Each number is 500 + 50 x the weight over its row's rms, rounded and kept within 0 to 999. Layers, rows and columns count from 0. Numbers have three digits each. The size before them is the row's rms in percent of the matrix's.

# q: layer 7 attention query, 192x192, rms 0.0866, rows 143-191, columns 96-191
# k: layer 7 attention key, 192x192, rms 0.0812, rows 143-191, columns 96-191
# v: layer 7 attention value, 192x192, rms 0.079, rows 128-147, columns 96-191
# o: layer 7 attention output (transposed), 192x192, rms 0.0754, rows 128-147, columns 96-191
q143 101:498504547445472495410497465471469505436543529441556542470479509540562449446454597560502550435543495481534512516462486559437535454545552532491476507476565486527483490445496587432530471595546556419481479556577487479567558519488436561461557508500592497446522518481426512442456537416542529413
k143 100:474465491471478492486477419512449404511510371492519469467534561531547416448529430581366488543516564507447506499542538411548616535554507539442515539546427534496469509523489497523374502588494471484559554595444467424518496589434496459476487577591496441523558410457462426428457530512563541509
q144 099:520502500481519484452472455453478526475512484574559526512549475437418337513607502412545462551459435545561577544491437492482499545532385477424568528474528456518514572503519445460554496441507512462436587532536492480569489598551512443458540497465456502526338510549598501584456473507492514612
k144 102:542512613535485484568549618562489518538440559386538512530476501410512461496459449495473495493461505459391492516429525478458483483377589438470525531499586407498484483517397470539529504512387507501472450472564379480480499524530478581447585466375544525418480550556578529437507528454579530463
q145 095:597618416529580537456510436444491480519486629489516573450484478491507539532511499538425421479506508663519435542573510510547483479495505477467470421550500471481474449502467637435555480457496481612494532516513481438490490458395504566541475403452601545471454452508508420480536512523534534519
k145 097:485460542507446556562569443470544590506433418449481477430541508569549553451416487614415439480491528498459465429427545508525543553454552576522465519462514483454460570502562550468449546438556494554477500533489564427460562439477537523498500517495406554513521556481464591543527551547430456449
q146 085:560468386515552549484524465544555529463474559566504473497400566497475465585523629439486391502492470518472537507507536599566519503543469458446515587497444503499564589419492525472468469395474498491458535520564504521567536510512543453551467427536470504542386485493491596572412484500470518503
k146 102:439550497469471426479482420485529476578436533465476495447520454530569429487475510494483518520470485609511442582496510496517453560472548439499530630521379501614487557477429488571459503598546476516437478440536483464481586480620486472549581484405525461503481535579557552541517513518539570495
q147 098:479569515489503465423532477497467519525605428492511556491545538527513531464501492475543545394509532570564550506472501398582465518419512496544492454432520491553480565563516499550483477506531490506498588492518514466591456471485483530391520498498539535356402487557520423569544473575602537516
k147 105:529468616509433601518454568481530483444474481409517525492536490460423530593463538609547465573550529482492454483481489521495510502474515515415536484536541475472458517555417425386444477513463472570494447442472484482481409564498539516453593482516525578476509478540499543452529545579506495544
q148 091:601494465518501552548505479482431537508474461441498530536542512465545502406475376448556469566512461500590503531541369503615421519524426544408557498519418461546474510579516422524466462450486440439427605446490494450522447584528537407431537568547477538460411426584573516579541481470403529498
k148 097:570482531555524475487498653456592554439525541482515530463476514472519483486480559577501526442508520462421501526516534502444426514417539505588518526500552549453446488483442482493627479497465532506555491491545363474540468471512505530435547485474490441434536570554463491412601494507506501510
q149 114:450474505497527390534540593459508513455449485468443572390479479552523421564528461507403583463465470460530508526428547473500452471581509460421545582495449389431499510520462457587395530461505376455414404541497438433499455536475492537526461533359490486550507500493526464512494474467541470560
k149 122:445469614565495514517533612478515494481508454538447562522496520507513501572539434397496498371484542359427512442480531461549452427429583463554613470519566563465471446543512498651494552444407474563502518482467482487460506589472557482391458532530518604507507414565574584469475468556480558474
q150 099:478438496425536452428576575441520518529478515553451438474549413525527555559448469506496510466491490487561510464446487457463535556528561484477581533408440528492531576540483524544412545500524459437457420498558486548528486573537460504475449437440460529543513493500466464466570521536508428541
k150 102:487555568493433512529477614497529560495577533429473513537478498562459498502467580392568485532561495510514493486533495502458523413466501463520566598471508436521503494502448478491490489537488473479427497519488531603492474548581433457488520481641619454562485521569501475433448514545544546442
q151 100:580481546576476432459511478512507474517434519585571489567558540432452561493536480460497550469463432490467494495387538544409507504440588487552496532513605401548522453573559496443557520388514552420535455513418503538526505597513555502496483436526535507495491514430567543600569524478464547456
k151 091:411527520471429550577532527526492467554558447495431437521555436486567610463524499560472508465414456459506588496497557465466538512510527450513509538482509515503566445575405497458506298565481525435496400587509594613415512485539522520530551459476487470532548496490510498554477477528547490459
q152 093:587479421510548545503498511444521561523527493520539524383476484528514446547494428452464499503457515486452448542532459529516449434493478511385532500576393472516480482477504454537437536419452462477402542508543467534489502547534541353563554539479414529514500461522558499580473412521493478537
k152 099:474502558513476460457497609496561562544470528507449512507468457463496436469527459502523488457506572502477479473459534484577496476435538448497507486455599466477537500472455508561607570508498516558470534399569401408480478464538510590520471520382454507386472522572552578520465454542450568539
q153 101:553474483503482501460491546501486483514551439495508513436499502399589504475473455537336505567488413429492493501553473528422479504560483419514585516455483408491557471594489540523537439543542501432525488497479443501427462488557536463468405497441493544469401475494506460490522517489436590455
k153 104:477476606565457400576486595519470463493431478477445525453522516498604519476454549521477490476562491450430491489491442314495376422421478542478539502463549550509473539511512491531437577477508531468499493602508431480511439468475491537472504556526488480523479564554520576385550444462608532531
q154 097:499539526434522453434402429583495503447516499469523506540535581537412538424534484486534444587511569528415466578509501511537574531505458495483471492544509527510417502448559577511476397486534540569521504460538471536535558466518521506534500445498537517591550503519407484460589510576460501475
k154 105:579480362501577554552520381446502473515482507505473489565514541544535479497448429580437566445487544574520455463560454448499446662543476561400468528475437601473597485489535566478424397514575538486529511475486510485505519511497482454518487472502476528467442506504493546453472564459464474481
q155 089:497532460434555498530515526433543564515434487485478455492447526453452426511539447435513523564497527482444487548563472543518517504509484459411537535516412454520486584603443469586412455494466448469432547426598456499481465495528476426518519427461479511621429484496478526550499417515417542557
k155 092:550533531550505483487517598540488453562436583463461519541497487476489470558416494555533521471529545565446400557461567503518450519466565461482593531485533464396543468411453502520471464550554540559439405436540419528531487486498468534490543516401463535441496557596540612384535589525515623445
q156 095:576456577607478522529509506520478444513566490439518484536574531519456565466501496495515447488568503492507428387450461522471441517438501593556514479497633510560468449557515504517659505517493568497597510441434514485491517485511507485423454526506555540457519502474520614520559455447488591489
k156 105:514462571494443602524498484527428465425471485430472516477467534469423591525548536537544434616452496482591481545561454493421503507508443519424495440593468567531511554414489467498510550487520595408548531554526521516463463452481538550595463512645463439513488466412546446532484533514415477540
q157 097:583483526469466558533479562493495465530355524457450492577515587527460489533554471455529498511560408444471479555521445594486501544414409528492547493514554495534544485470478528554482517488430511446458510488539503525511515566536548565531477517448447521600566438453529508552462426467435435468
k157 104:454537446531620500514474444461512520500513514499536533487473399457537577480555589471444528469436441526494531553579530520485523505534481487537513495539506520521439545423486562562507462464431533494530511544555519598498533470491431402558408507556461461557449513547513459582458484507484533503
q158 095:398534606429512526467548500609530470494582460521467427486501451553486456448486424475589531409532557500340487489482509498483461503507539531432490573476511538518434464428467447567368430579575542453490466469512518491408453425596499505461579554504452536528553425499423555519528447545565572528
k158 098:542483523411498452422561401457474512540507544482502529486503462480485399489498482519691485522538527462519553475537463496518472532509467418453478532508505467474499470466498361570549537521382513537455558465521352440502476573517529509530453574552494477492508426506523459464423510567401404540
q159 101:467538494477446476511424520544507569518517491492571510518542397400468473480538518480502492536465451559566463549514422528505525502477431401582433570522488430470509486464482545536522557490468544591439510490531457503500437448449493515501497523530481466472453500398521506418564480467446493498
k159 107:410572562421546471528440564479492459517378531454481484369435502417531474450452622554531529501483478531453483523409555545527512481492481543556507490430601506521482562430539487451451579542468503537435427529524500410507516499437470549479590550508446529434483548493476405460442568469473449485
q160 104:528486543446474525443467567626426466519473524464521478483516509506437538545506513495482490583609522500496459499501551409517482621414534447515495531438489566498610453426487483560485458440503498567545575447509446539449581479539576508486475537438512505554477558517571469508563543461493573498
k160 103:547550502484524470520530458434496591485463508450467492510522512545525513556546444462595456447450480454450491552474388456498513490538470519554540477463506552519534445570463397460506448461470506402493593513517504512440480423515534453517461509584422601519433530498541533551467500430527345533
q161 096:478458505470475435454524535547524454571549507589399500492449568519497557571449502449508467498536444557596536542486478506529470577499425521514500455399520520530599567468478484613454442428544452532428467581593576536550476562486489537577483412438524551485480561471528456518502477565464437569
k161 099:593473518534629525415515423472535591489399561470545569478500473579501481497515529435495521474482474521455477465546420610436435495398443537494535525515501466531432482534531474537519535477445515435501577530521481486464608555535479452541450503583511421597469505550466519528491445526478527519
q162 099:522513434520502464537475428484523492408467398518620478557564408436469472406496531517575484622515561459415477488519453520504520528568473514544516581572486463472352562458530523401434506483536567500491438483469508572481507469531507472521586487517499434568526489455470538509524563505387522544
k162 105:464500530447437447576514554497491519584467527526491455463438533411579500369367436526442560469498513481557534535439543536546470508579503476445416499488476488559551451570511581555588472599493488553475452493499437481588447558490507544554532510521546477338567531521416472415492568416501525451
q163 123:547536395463578520467467458481472518436404540503517518502477484512414365601576474416512544574447459487462533529544468512561510462522427460389527484517419415492488553500420455523484481477466398414437513483515504479559532564537523433537447414404484513561440482507545536543543424522450515569
k163 093:447484483572495438598511534475496542549548586487493464583523477517560501502471495512387496424423539495432488549454594475454526473456605405488537643516490498427535486450432511558439437484546525523395506389484443514512519469535448430409495513380432528461465530571529538415495519472592528431
q164 100:558449536468465573540411514417540552584506594356422490543486505421452465477577506465472454608446481548456447589470430553435565435557471569494482413535575396521506437516532466546589528449600486548502553467517494428489623543467502460551442479551537533514571458496587511484503468422495574539
k164 104:517529505579503498502568444588354419512518527490529548503558521469423500562532600555447546550438450494463416515445458409531525487478585549478477539503589405464530492425568482469494573496545534523609547526514551490415538407455469607497420402469482473475451519405629545486514504475530507532
q165 099:404572629590492489465492486574434515561615479479516530502477570484505479502497507466596507522477577565430508455532476504591387518499519496536505512514522560492551491378513466480486516492498607610495501521543463563486454475422560508496590510493516445432469517511449523513441513517519502481
k165 087:489471518393536514511578394515497493485416459458507512425513477471452482478459480522539523464440524571511459473456499600496496498515437453543459492472579499463510411540442490490492599556506527533419518482489521421529606572514592518483508451500590602517493405490578459484409529546388360592
q166 103:466484517436413477487507529532503495549497549435541499448471428418569557439501559524515478533407471546573488581512446509520502561492580429533536556415458506515520501574539458578423512469490546486485490557580474551469567498501429493521570577458515444442512528586527519345444568417415493449
k166 102:533514517497454426469443602577449454444539566391470408428477491502602411471497493549505451448601491501424481490427489513488565458534443459528450464449620464482393481537502444418473451574501474503527466522481423465524517500419467515475461460487567485555444525482475532468499471433539526491
q167 101:446524586555451591528585484504516514542581474505460473526463536454529614446450462531556513473556525518501547452530468482517456452370593579495460400484490578546485505586532482437506504604530586471574526484459521517452423506484481498412514504562472502403574492533417528507450546570524548459
k167 105:542439450408462533376460437534498494469563493529589491560565446547458534497501524610603528589554536512538519532537478548444531598498403528495525485512472503484514506466516505386502470507589476482531457513464519574566437494509555543518526451490503431486578531493438521492620521591414487518
q168 094:446508532477415374492411529483502484491499420399481501550495508538465505500561547536529516494489548470464503560424584528415582487549511557468417476540606414517412532476457518484558448522579441480476408465487529459480530487493494633554459436533523484504534548438496585483515520466573516526
k168 103:461495545493557577420603447548509396540480462575481565509495558552507495556497484499429560483440484506552563473541524466536430533545504603485526455526359445467604421514536514505441465505463442575575481573438610449472531498444559412574469486468501517501470424473516435470432553449583521437
q169 090:439559515393559521439552526574509473524449524499483556536461471559498465505492412497372497393510424437406492551519492429533545525506497486427576527494446437492527538527471448603435416563465485457452556481563473412483480487591461475500595508419431528574421473496395489577477453522483535477
k169 126:524458513519551461513505495472454495565490605501485469487565413582541415500512435576517483466576545498432516408524589480453537505435531447469554522412571517509471501466538431546457420482434520439487483452514396578568540565477484473456400539420436576523482515601500554465524468521486500507
q170 095:573476427621492510472486443450501464517542506540504543448480541528574481513522593470468401533507455476540530496530461595455482484530464505514467481549522550519550384526465645527607486523484542494586534569496549509473541511472412499547467556534617544390422502437549554464447513484470510477
k170 103:448444468533487467559448426550467526483488495428560580470449457448541506428513541486419430559449464514506472545565543493462557510367491505504491540558494510536447596387480551590489556471518523470639527545576472452492517454529428460514476556497458476536510462407457484517496401427445494471
q171 096:468554552562545495459504440498459386514515466571513527464497523524482438537562559474541540519522482358486460452491510459561507461472440444547571496539556586416511434440444514422532419606451565520561505505529455488456521459510500566491535552460565596597456519415445562567359587497475493519
k171 101:438529416443557474580524449558470463448476494426530529530516477395510444451484413453484469548449467486466450531469530492484603474469505427448464494496529573509525544489487494446381566469495498461454421544483548587514485581536510530470471550484401596500569535473543544509500488478385528468
q172 098:471523570503500484483498553567491438503476505456452584515485531509467498510485404525421449458545484466471544519508438434470473471424471562424533386478499479553431459572475454580546450661448473396429515382558457429461527481476487411436439458469466545456513411529421535522543425607564506528
k172 107:579532538481547533500497581523504529471501520516499602504534431493407551510545538499574524526530483515542476429552505558594538554442482514540523463555528440438553536394574434449491489379507524476582569542477468574535462449543498489422488558503401492467491472589545500504543442519407421476
q173 095:435511530389542446378524498492517468503516477494470554463461514592593454509483546522594451530559520540553544491480452520480480511482495525478573510413458614435486550502448572556468427550542499496480455510576499572540526503523451520492472604453564513507552432526490535388516453495498527447
k173 097:490487463544590469482472508594519518434514440443556516540490469464441460486480511422553464522529524498483454576641442453513543541416454513465479544648516485505371510452487454531408548495497516511531501484582423472491554583472552387467437575566528396545435420491442439431511464473466497494
q174 099:477602493542528459466464415506501417527437456480521466560607502552627446470481487515545529543553513492522457542490598444582522522544497535469558560507547562496512497443513515479576472524474438507514611515488487446503443464524507533477552519485609456538464449439491521479461537393496478444
k174 096:494462442564541469528554536667534521427508447495540494482406588497482468454464472506398433489494523496493549447548549439444468513503462523507527480506528579416436534533471511448402476462519484497516429522476446461604603584524538418460471528508430448501500543472480378493498512416523412494
q175 099:538522548435573483428518621501527484523467518498479593472423582592472506497556541535385564402522458464461480528465563462465487526475482519491581529538529478552575532574457536556500466462456447505526569467504449438466493461482527605477500552525489572524389558520497453540495543521548478464
k175 104:449542472525478551510525590501543492557522480488435555430465375489466480544561502514508462564534463466461463459544509437559543474440537473555579474529477572568499484483472500563421445496419471483514471534563560583471550551525522379417455462518485552580492543547526561494451430540536499484
q176 093:416531503568536499573434553508544514401462544421509524521466440423483541497484495522441453605484531505416576505617491482441557492535538500530422502520420507555483520551521508537506571513532499458573406468452499526464548435431517458528458470452481416414521543535458425403598510496479463525
k176 103:487487453490513436600453515487465486518548492561493489536464531631509625548459527529475565393498495513564476445432524512586487463635451565564477468426478530486590432526591540520568398418578490481537529533447514500556458458485470418498509504561508545452499506501426448473461513445557368494
q177 100:447459511474471424494526596488530542453489400494424554451466551539544497492430433508504514529490506439464612513485524593540464425546503575422557582446534449520442543532567438508466493565591452455461490505410485497504481493572494495505441524469462547521507392487459550585470505505442557427
k177 106:483572580578500470450534538595490510539486431598490582558549522527535575588528483528547553441555476441523525477572493384581364494409510441516571547585445540508558536537538493581444524487450467489528459466511415493546537588454546425396498539533525447534455470587565452359586469570516592515
q178 093:491405580602423447538437460484452459502584506436511492509550548469504553444469521499524466558531494549584573438526370461458428477444461532540506420510551535562501410527534414522622539598540562408502559425485498484516581534453497449384437473493525505428457519525480603430590470459480513482
k178 112:527471527495521529478443539510485475385528513448552478538495474464427606447537551502515440594491459514553443502527455548491515432446467579505515455603541492456477539433555480430518515463533513482624574583467492503495458483514491489475543492568501396522546457389517365468566494499435405490
q179 100:569533464561489545511456382528500460526550513434488517579586453510500526477510421502485473499426559529479439474491535526517443544525471559492501449528539440492479484473561567455576483471588508488497474465381467476531479496539583423400448423497505566538532457529476516590530502503550580487
k179 097:439503551570465524512574497522515521586495490617489476508523521470545629491508586528495451404566527445459577403564455426512468522465510497438505591490454525450504525571497541569467478545463479504576469489426505465435500455502623564458555471445490487501453381444558527537525557505542453509
q180 097:500561515578586523547458500480508539468494467570543525469471547521470503549592423501468450535492443434441488430540529486512481435475476538492493459503517450493501374578552560452569489501384555511579479445448503467467378547464501494560500640523484483444471469477497495585522475515482474498
k180 095:440539447381521483534482548521541448519554415487484497523423497456549590440528431568436496572432471458461531511463529498492569519445508499509471442498501572492563520428496555546519460405547539465581484498655547606574441450508439484435493501448482645411575558453494512557514433452459509521
q181 092:580508393485565493481490472437552524463428489525502559419409601551472499511597511455459486532498434451531529555481479557528526517468486497462486567464438485537501516572485557522459467356475458471436544495504477469608554577505485510587523566439506576565466499441531500544531471472472510513
k181 086:455485501575550427514468586441543516543523482494441507545485429459564494508501450541383474503517523533421508515521581429527515525455575546526493520562475533542502527445479517543555387514470505458605491473605545529456539484515475420436550565421440505446473541534431607491517448506527594438
q182 101:495521487506522511420468485493451475526540572623427472453566439583433444398532535505534471592511518509461515539439439510522531645511463546518545468465495564508431474501527595632474394489560530530451542432582480478547571505488509506496437440527571480556516540519484539401604496527567528532
k182 101:559510469537502487533478479452549470562594532452485470503481503443433417509420522546457521529515473511541430547524437517549550552525484522394496504532513423447522458495468541452502509524540520518481543422519476492444474483515415502546569503488517530454471512469530583381490437400506428502
q183 085:450473577513471485543528491540546591435544524514498465575485529464518589550448491560564486491500485505531519448511519547553492466557515501563467496499518479504486539523521542518532558557535550495601426524477484473488379350472510594522425438509504548460517535470370536446514560549457413446
k183 102:500552443439522579486519404468456432497511471556503499417534508649541544506500531550549483512512489511574463451530468544448423526557445543535512545443352588601575576493547546545443473473562468497506522529478584533514510552495507440507532507641531526591500503455480466501502582515529553494
q184 104:448500504511487429596381602416523450416476415417484464474450459424516525477510529479515566546503519499539529491462507447530504471441475463518564454578512497474520494492625435365537486483570484475464455471450436519441518588494541571485597479509451476543478429420534578510594551488511475485
k184 103:399548539433629466478514532489634553441495492478520541516420521418474457429472558521481552489447440474549496485467578378566444420542496545541527455483485532458520437558512415422441524529472541458496377580518554406592531527472513465458508520506512437525536554528455416473587560518546505512
q185 092:357467500552441412538540462552557459439510454557524454572545487526479475546462531536453490494561513481519530445511576396440520509557535508503364487522524460460535476448524492489593527602550505527617469475479525483500471416439508611482462544527525394476486530471497513484485540442578469522
k185 108:540548466426531472414486528573447466487498488509580487508441594568434560478539420434488483569492445497569503504470503552558488455527484549511492447483443480513526524572604505393439479450455496438540492556436511492532463540544517481554529558535473491477542506411471411536506492507482377517
q186 090:459491515479436366458552470507477436515482415541519446626615549450491476497440489451652512591526470491599561516466485484521517556492502530445502534453476481519487552516553473550479502553612509480456499578558571638565507483529472509476494472421466520550529485448580537494502500438377528510
k186 099:579504542524618484512498561577481574463418521495582528542520476476523509451468484484530495443452462513467489539555514543506423532419443488501499608544546387484424481561460515391459390474421545424509399509412400508503577615514493414573536530569498419512442481512472465461538528467457519461
q187 097:549462445500535610528496376452540533444481448505502485526458600500551515537554506482511470510483455502482550504625487535521562467507428487504467534527362521487530601489433499493449516475436513500558551579511544508524444419481479451516485522607502500586455502506489496469387488558400395481
k187 098:529469317510601432416408538484504434450454575542602470487487439536522459473509496466477513533525523556470439548524486531428418558496444524455503522468436569561462542425475551528519506511546483526546528422535495527557467438570417432526565506370490437507558555507413519524560489484547635475
q188 095:479486444454505561523474519413501485456464382446516513531515520597466500490550534522478441479592478370517516537472563422466575500522489487429470485529524451458481464559540593478519416559511467454521465535466507484484411531559472559533470606516443555524524468502511485534572519450588565508
k188 101:360615544512612434494496522470491454539501473573504590614478524477564571507571465480409503532506476465470538528559529457547510487509538523471518495539438471543484511494466528516495429362386579485555463549558490594521460506416457429470528583552480550486522474459450521561487509429559517486
q189 097:535592514473465619561490460462422500533484441397504471536564415427456521516564494477640500527523534561530392510592542525519540411512474433455542511495464538449554523579487534420545496470469576571531434523446523519411453586530537498492551511467523592465512442574593440494497489472460575472
k189 102:489511570516512476592534470570473522433468503495455525542504556408625478511506552493511512431426443446478549531434454511435467465452475486506435560478521463451441516509402492495463549485495503507469460523557504530466414438419542505446441445493438552460506489430577518567442582475513529562
q190 094:508490404480557518491562563427509561512454606527476514475437411480528463572481568491427463433438519533577521520472537489478556464544569411466578506499471484459549566537493513500445604490493430476472467541566474526504587590528432459583464427448451439502538501577539405514506534533567466482
k190 091:439558508520401495560471497561443594549525480469424502567556551526502543563461527407494507457529503489497533458456498486518571461473579448527523543486488413540463468546522538532506530532517501471453452506469551505504515480551491563430555461523584502536475526563531598523465540549570587457
q191 097:481447575544427555529566550586489511573555451532478495552484599450444666538495455480455522437560426452517487390507486460509472540504496474577454508458462488538632547560498548575558458517541584505605466491455551526464420451521480500517466501450468594409474604439468491573479499558504535518
k191 098:553476500471561520491435431440427438462398597495500505479560467558504510574562493519551513529491461503508462528506469553388433462476406533501540520456437592564522519446464499471491488480458602397496486486481563594470462519536489562617489478567475544522451501532491568584487501555509501542
v128 091:594468464507627337478495456537465444482533471513529529418581463514511493469475475496637533361488521391392396481526500480429443523610554460505503431428567548613460496445450628423559490578457442442470494550524513557512533538554512491546482394511467474472498510486440521527523555452508445461
o128 105:563512460495457410542469484524399426439487447494480599538509449514442477467612421449477457503510567457470481461516539572590439479527551429440535524540593504622459428499514554505497488421505456424570444486446449571504431532531468536428566543496480446561565482450438494464557528505496570405
v129 085:436438538550421498581480433487494465543521526573472605495497481524531496473499533517348434505488580467604601533506527533492541555548495530495509499514515573481532473505514599568508519547506507490494477485468518520496565478521434486558479530438438518604504535562558431491399515473606418503
o129 106:520502495424422518507527568473496525533505514587430474594524450543524506481572476488495379596466531554516487478503532477505573548484509487556382533548441430515476406509417463553577529567542543482495499567467467543578503468413477459397531508592377488525497520421564519540537453597485514507
v130 089:428528465473528447481508462525501542497541516439493481444488478514481505483443485514502488484519553386536459504436504470584508491571640479558496464513459585562526589448510584549515588624505658590501521410475528558480561518483569464499488504435480526551463455546509481365502533457511457493
o130 101:569387500481488532419549461591460514479522442439537481530576463488439463471485420419502487596509522402523604563408535494489415503432582611502500584500459412527517434547434508540510421472537509561525494458513587492528432573470470449586489468549509549604491514518482535498571528474472593473
v131 094:559635447475580468520509452511426554524589531440536448552537506499465503538514484548484495597452499511540504577491551578464512562548581534499559501471461418496510488496467610543452506372479485504557527504459495452550465486553531447507475479496483499524484518518489483512538484511500344443
o131 102:519559514509521510507512494478469440478507495483526553502443546573574421505543464516456445430441559515618378552550543482474507525531441489480596466478472551484496526455531470557433515529460547479505469495550438489435526479549558547548528444482466527464572337468422567467528447480435505433
v132 088:459496439530596415520487515500565422430475467499441483439484448480573478445539429481585515393394477491434409456517516554460436508505458504533556545483444498547438569460429476603457512497576542475532486486563490476433513479522431433391541465436493497473450513470532574515527486454513562460
o132 102:484564507447500541550468542487430487475541452510560535401516546480519509538502543473531473381533541497609519441449475530449458712456555414473429523483525491571478477529517521480454477529503575440531520509515529496504532535497436487464582546505485489485584555538578628505576533461455615454
v133 107:605500544533542553461522499470544460498605429436472494457496559465566500527578550492589468469531463538527441532481471560521464499444469425512623647479459540381499514530518476544460520419478589532440568523583508489566452553491534506514477530497501551474411479529556561440483533555504543475
o133 099:400543556561550486526453606558511533497480454497417472444392501446533454534513576484533539477486475453524527566420573523470537460439447411483508554462477533489554449463551508508466551532449534591491489500571530422408539557453486465533586505458586528506488554486533578426438490462476536539
v134 093:515499471482444515442391557474436501484564475490600455398581513523510513479503452509444485535596486549493511507464467398509530586408474481505441434533539489461461449514536396531422438437451414521469547422598482441444546517517563468480408517538521467465545536490501528544547532564452577554
o134 105:445451450512536479422441490548549571576532540487479545557489533572462477422490594572493493509461486527547576469554415470439481455480430582513481475504453466476584474485478540476481535533536518598490511577476461463500455456512510531437395525498625424463460457515489501392574580592533505545
v135 097:524561431486385499424523462445502554470588509551532515422655484513460496509495473517404581559480515458572459518461466483581510557507572504477508361525475478453430447456557453479506465510419464314512605558483504500447503464599550513505507430483474477551569487481493536574536440466460493534
o135 101:540408479552470535465460372498434523532535480419484473493481513520554540506493423484448541522450476531579466560570452511422548553475490427478442578504421459399435478494521471356495504476504512533410476508494400495481468473504455441493447513519520527519536344519459462489535441549481618482
v136 105:426485457452525540559487483582463461561440555466531505521455504474519519441426515518482548442465496535535462599532513447557501529504510444541519621415529532528559550556427499455531474519645531560509479456394487497495466546534481502461370456471561473478471448585608468353513542499526516421
o136 102:535511576415540504619468559500462430454451517458545426527575553517463457559483541476578547517470478510476559479472516536475476535482427474425504443483525522471517465510362546521531493488465548571483518461464505397528577562470515515497517533543507444534417505541589460514576465417367503542
v137 099:431517498453419474593533433550503561534465499658460547559545543547466541583512478470414444606586553511500512602588466393431534413473474564506449419568539531499493471567482433553542515504588551503536495448447527542478472449539520525459408557502586480523493579497485464496534482446437552491
o137 105:462475505470532518556557384587527536517552557505481416569569601580521533534547455542572469545539505512552506479497435486525562511544469471588453427530451470580482450508517431498468545562502467472563489500483455550556542488578617486520532461516512510492552429441518517544414494492540395467
v138 092:546380492482437562610428471466555560507516539507515519465552490497502531517493524479457512509546435599470503552574464494560543447568494471478512554479537507516499443506465442544495524379536455327535486452464462565494513389505494558508495538473528583506484543476479489432536453463482528533
o138 099:471527440469449524498499566520517465441492585524488407579553417472532590530519468528389529577351478492540590425451497510459545498567419528537474521470466525478507507448530457536448525438540522530568487500397509535534484512488562458438541542495511537512482558496462512408416496571581401489
v139 085:534527461482591427445523426456473469497501462480585510483505486453545506510444473540528475539460588391460499499511482435555460614648622517524419453492514564574507517398510591420520455576467452591513528463481436477517551527478519508523516510458485409486500489532429481434602571472559425497
o139 105:580500463465653570513533442546476500501497547450534518564486473531492520447550490519555433446567548471435425478519495524512513497537469473436534486556544549503476538486495424513486478429460562533485559611565444599563559591568571565579419471560474458513492454611526526499605552483436587504
v140 082:564472481412534535493471567459483559462370501540539441537505538429438500492449432495518570613479509532514518497577459509589476405534520530463451440498444421538476518450493562522457463440471571441514452411473508505540519457440583471527449502517365397442474515512470548532569539434407473513
o140 101:550545398522606540516502493451451511531528486559551450520555516578525562551491498548497488471512508435535527525485511514443559542443497473531588530544453627561614497500475566501463497530426575574504567625527597462557525552487508474538496508562576463512471573477559353510470550404539477490
v141 203:472442547611431540521568534574519447512499539466531490446611473527524527495361409580429492581474531545504337497431541516529509517419538486538573552520496544527504519527565463581511542530451411568503501451500497456506522521486509488619491382455471546481552540554504451464502573520489515471
o141 049:561466548509542521547603530498534488529520492343439452530492511512517580452358436619572466507548543493433508496429530541493485459449544599518481534554413520547557484515508492487518542472592552543576493486521499454526474490413498524517490520583490504482515451464492579462552602538451603440
v142 085:439644566432534474482602432529520471438539572588418510480491452534506436524530478498548457411470429479404504436489493530537520557533446475544489490514548460575492481553383374409492489507565459522555572565434522481496512463544443498464508499460539510442432505432556467486440474405488451392
o142 097:483539529458537546534451511478473444474486469497546566413512497522509421527505497457550544451475486490571464498498441533469538633420464389450556519491585418540502606439427571446462491490540498406560509512454505497422586523561532530494517474511485467553532462417425472520537548475423461528
v143 083:657553540580516506425534452449534478490445449528475405525563556495533459475541494478570498584415506595439533489496464508430433409337407509423455478596486465464510478427479476561459505380559490504525482510610518517584558469473518493516554593564500402462489528440451542599487486553493493550
o143 096:394548457468591558421418476505590598610547480509381541449470519514505444470492484508494544478500459491500479540586415527530596480537486437448487508533500633557488492433568566535520512567521527447465613572485545499452557478549559522503501491510542540448469477426505483475446440431532470519
v144 089:362591507455634477591482512610517435506430494539527423554480537527463518546482477538462570485525436508511546495589500480487520462551443554540525411529472597461459500507501535470510477367482534519485406426463531625514564468454561473536480485511411500481471569470552469465422484452543461534
o144 104:562427507559513461551409495476531459488464517599522448603627509532482458519521449506495511494449557565496633506616520540495494488495558459529534566475507514538517457461463543584467493436493518430519585549521548482544525482443571407473529534449557372470491560459518432496475604599503402542
v145 092:572556525488501439502558532545493536507447525519501518542387486477432410457553515543505500400479530431446594450515559506511471492458467444514490488595536516582446522477393535417517539566474532558489439455515494537529589439428376505511616463483458590468454460470545427501472522400523403516
o145 105:545538517576415500449478517501493523556432468466477530518553468454509524539467419527552517542567515556477539557620460657520579565504608506440568462429497459521483487474438546562561500503454584536551509435422581546538560446436476449521529473538475505546593484456474485548527502453356546549
v146 094:500582438481496437502532470531553522558497527548433492509420521487452529483530508555457507627408515421462527607545475535382544530566538537505544456559544534517448537514494524501503530620517560549554543463529529510447544446530489500489455536500459488591516461482515427523483438546440381460
o146 100:571582521550556558530496481563511577540506487480539407476509537539452410490529452554515461458511446532484478436483565547570517619471506467484534575498456457554540502574520510438490531443438487550523543456587476492497524493505547492499649496519437656492462549488575525541507483365508511541
v147 103:533471531433569475574545529448497518494548478570539568599560535487581485531481498505559488522560454670445520446582564500488450446404475516524515543474559455477479496628452432527540431425530467566465445488490513470576444426502485512484485580531556512410486544558464562456495514457418633477
o147 095:335508524488478455451573530509410525527533485483482503500460571445479601458508526564514540558509492505520454558456498519574520551481453509532605386492516561496556482448499482422499547468470524504554528518530486502440514534547563628414552419468526482484579450532423459451468493465477394459